{"num_hidden_layers": 21, "hidden_size": 320, "num_attention_heads": 5, "num_key_value_heads": 5, "head_dim": 64, "intermediate_size": 640, "vocab_size": 11701, "hidden_act": "swiglu", "norm": "rmsnorm", "norm_place": "pre", "norm_eps": 1e-06, "positions": "rope", "rope_theta": 1000000.0, "rope_fraction": 1.0, "qk_norm": false, "attn_scale": 0.125, "bias": "none", "tie_word_embeddings": false, "parallel_block": false, "init": "uniform", "init_std_qkv": 0.0367, "init_std_o": 0.0, "init_std_up": 0.0367, "init_std_down": 0.0, "optimizer": "muon_variant", "learning_rate": 0.011, "lr_mult_down": 0.7, "lr_head": 0.00534, "max_grad_norm": 0.5, "warmup_steps": 200, "schedule": "wsd", "decay_fraction": 0.741, "decay_shape": "linear", "final_lr_fraction": 0.05, "batch_tokens": 131072, "max_seq_len": 512, "doc_mask": true, "train_tokens": 998100000, "max_steps": 7615, "dataset": "wikipedia_en"}
Each number is 200 + 40 x the weight over its row's rms, rounded and kept within 0 to 999. Layers, rows and columns count from 0. The size before them is the row's rms in percent of the matrix's.

# layer 17 attention value, 320x320, rms 0.0743, rows 298-306, columns 0-79
099,248,105,146,209,280,213,229,142,195,209,144,203,133,164,225,192,179,196,236,157,198,223,173,197,169,196,185,173,230,215,215,241,147,270,211,206,237,181,153,130,217,191,179,170,256,155,160,189,189,151,261,241,255,262,214,137,190,286,230,173,294,173,204,230,200,199,280,181,157,207,143,179,232,192,263,218,178,213,192,189
095,190,213,177,204,197,170,190,295,157,180,229,155,159,126,218,201,156,240,195,186,196,147,127,250,189,162,164,113,267,228,222,223,213,183,237,218,251,324,194,197,259,263,257,196,196,216,241,244,242,118,179,280,180,219,214,187,216,202,144,211,209,220,243,275,290,220,215,222,241,160,202,181,182,163,265,196,222,130,197,158
091,225,238,209,214,168,219,178,206,241,221,218,197,215,243,259,186,171,114,190,192,111,226,196,195,173,234,204,193,142,157,171,263,217,180,249,234,221,195,232,138,156,195,172,132,201,180,214,165,221,223,222,179,202,222,172,203,218,242,248,216,255,233,240,293,199,234,183,230,167,151,215,210,173,200,174,221,172,225,200,202
091,146,211,204,172,216,165,187,173,258,223,182,130,275,235,151,106,173,179,221,268,181,202,263,199,241,266,230,188,185,190,227,214,267,188,239,174,161,215,201,138,189,159,239,172,206,255,142,221,212,137,167,187,203,236,180,218,182,181,254,222,183,233,102,191,230,218,171,218,88,164,222,255,194,211,150,187,246,248,229,152
093,221,186,162,255,225,209,244,278,207,241,207,161,157,154,203,173,174,175,139,235,156,172,254,162,225,290,284,248,231,186,225,176,219,177,237,224,183,217,129,266,171,224,169,158,190,166,182,204,174,268,171,178,244,241,236,193,188,146,201,179,214,208,263,157,215,225,228,172,244,260,224,179,242,134,231,201,231,142,178,158
094,255,214,202,105,193,169,183,206,187,189,232,151,211,180,222,164,115,227,265,308,205,208,210,184,225,190,192,206,167,187,215,193,206,232,190,247,179,191,208,210,222,133,225,171,183,165,215,253,134,199,130,237,229,255,243,266,133,210,280,220,163,250,136,245,132,208,188,214,203,128,193,105,159,175,166,224,201,188,188,151
093,151,214,136,189,175,159,230,225,166,259,254,200,238,308,259,199,182,166,207,199,154,265,186,218,240,202,178,167,156,182,218,199,198,140,283,229,263,215,225,148,128,158,179,203,289,192,204,259,159,184,132,243,242,212,222,155,189,220,239,203,176,220,203,189,224,159,104,225,179,183,148,317,238,197,184,270,139,179,202,239
097,144,159,236,208,240,171,193,180,204,147,177,222,166,231,201,191,185,195,177,209,190,231,208,205,228,243,207,147,165,235,188,121,174,254,268,173,165,198,233,168,189,178,198,163,167,149,327,179,114,231,168,162,217,117,214,190,203,216,205,153,231,162,173,294,174,264,227,218,225,227,139,139,207,232,155,201,213,237,143,191
097,190,232,203,229,194,198,218,171,164,221,253,165,191,234,151,207,168,128,200,168,188,175,215,199,213,187,133,136,199,193,236,150,164,139,176,190,162,172,266,213,118,184,220,225,220,124,176,146,210,131,237,211,228,164,206,204,214,103,202,219,212,201,162,240,159,193,136,167,188,164,214,200,210,255,207,218,147,200,202,175
# layer 17 attention output (transposed), 320x320, rms 0.127, rows 298-305, columns 0-79
098,210,194,250,204,263,144,224,233,253,170,179,159,196,159,263,252,240,229,165,228,173,146,187,208,243,197,217,223,219,199,194,244,195,217,210,173,216,157,218,173,126,129,121,196,238,268,127,162,166,287,205,220,158,249,186,235,218,152,193,207,200,170,215,147,176,201,275,205,216,216,167,209,248,135,300,231,184,237,232,195
092,210,144,201,198,169,154,146,269,193,285,227,98,205,203,207,153,201,255,153,241,274,200,167,287,157,188,120,224,245,231,150,210,154,193,161,164,147,198,245,228,216,222,249,177,174,160,154,204,241,130,175,191,192,267,269,182,271,206,222,149,268,236,224,265,207,223,167,201,349,149,223,216,205,182,221,107,135,142,172,248
090,195,182,253,204,219,205,179,252,250,202,186,216,181,170,232,157,241,265,229,128,179,250,209,177,185,221,165,201,177,250,251,222,213,155,191,233,98,219,151,206,210,190,226,172,150,240,193,196,231,133,191,188,142,202,223,219,255,302,229,204,243,157,190,274,214,197,207,184,193,179,247,190,237,219,231,200,209,177,177,209
090,247,209,173,209,210,212,222,212,232,246,197,215,228,229,141,317,174,225,246,198,228,194,252,282,209,252,119,193,173,231,173,197,175,187,172,198,229,232,202,148,231,242,184,174,184,226,191,203,273,126,166,165,166,243,173,203,239,177,218,222,197,208,94,157,201,260,241,181,254,161,214,232,135,138,149,167,148,179,223,248
090,247,112,201,165,240,177,155,222,142,260,247,175,121,171,234,211,227,157,176,142,258,170,181,166,169,171,187,208,195,166,195,167,204,236,216,182,189,191,232,197,236,110,156,173,136,191,238,182,196,207,202,152,139,177,159,181,156,245,190,237,247,248,263,188,145,147,233,211,183,236,164,168,153,231,154,264,211,171,178,158
089,181,185,250,167,160,172,233,154,188,188,194,215,201,200,267,188,239,230,182,230,223,199,310,311,225,176,266,219,203,206,208,177,176,203,156,166,123,191,140,209,170,192,135,259,268,198,239,202,206,169,238,316,261,146,198,201,270,178,253,261,179,267,141,203,208,208,211,173,240,105,177,261,268,189,208,193,251,200,219,217
091,224,183,155,183,241,142,215,168,207,211,218,168,214,242,229,266,207,215,274,205,134,210,180,212,159,176,218,237,253,250,150,177,207,148,195,204,181,183,120,143,205,187,194,180,205,159,228,188,171,145,197,226,160,244,159,207,245,218,267,181,190,222,172,167,216,121,146,185,115,198,216,210,222,171,217,233,206,166,180,204
093,177,146,215,207,229,187,229,272,288,310,212,198,271,212,188,175,215,198,197,85,147,215,234,288,252,190,143,238,227,189,173,196,232,203,277,236,250,217,188,157,229,183,211,209,112,175,267,236,234,229,177,168,183,188,140,183,185,243,168,217,202,162,189,193,234,248,211,240,203,203,194,202,206,249,188,204,157,229,210,255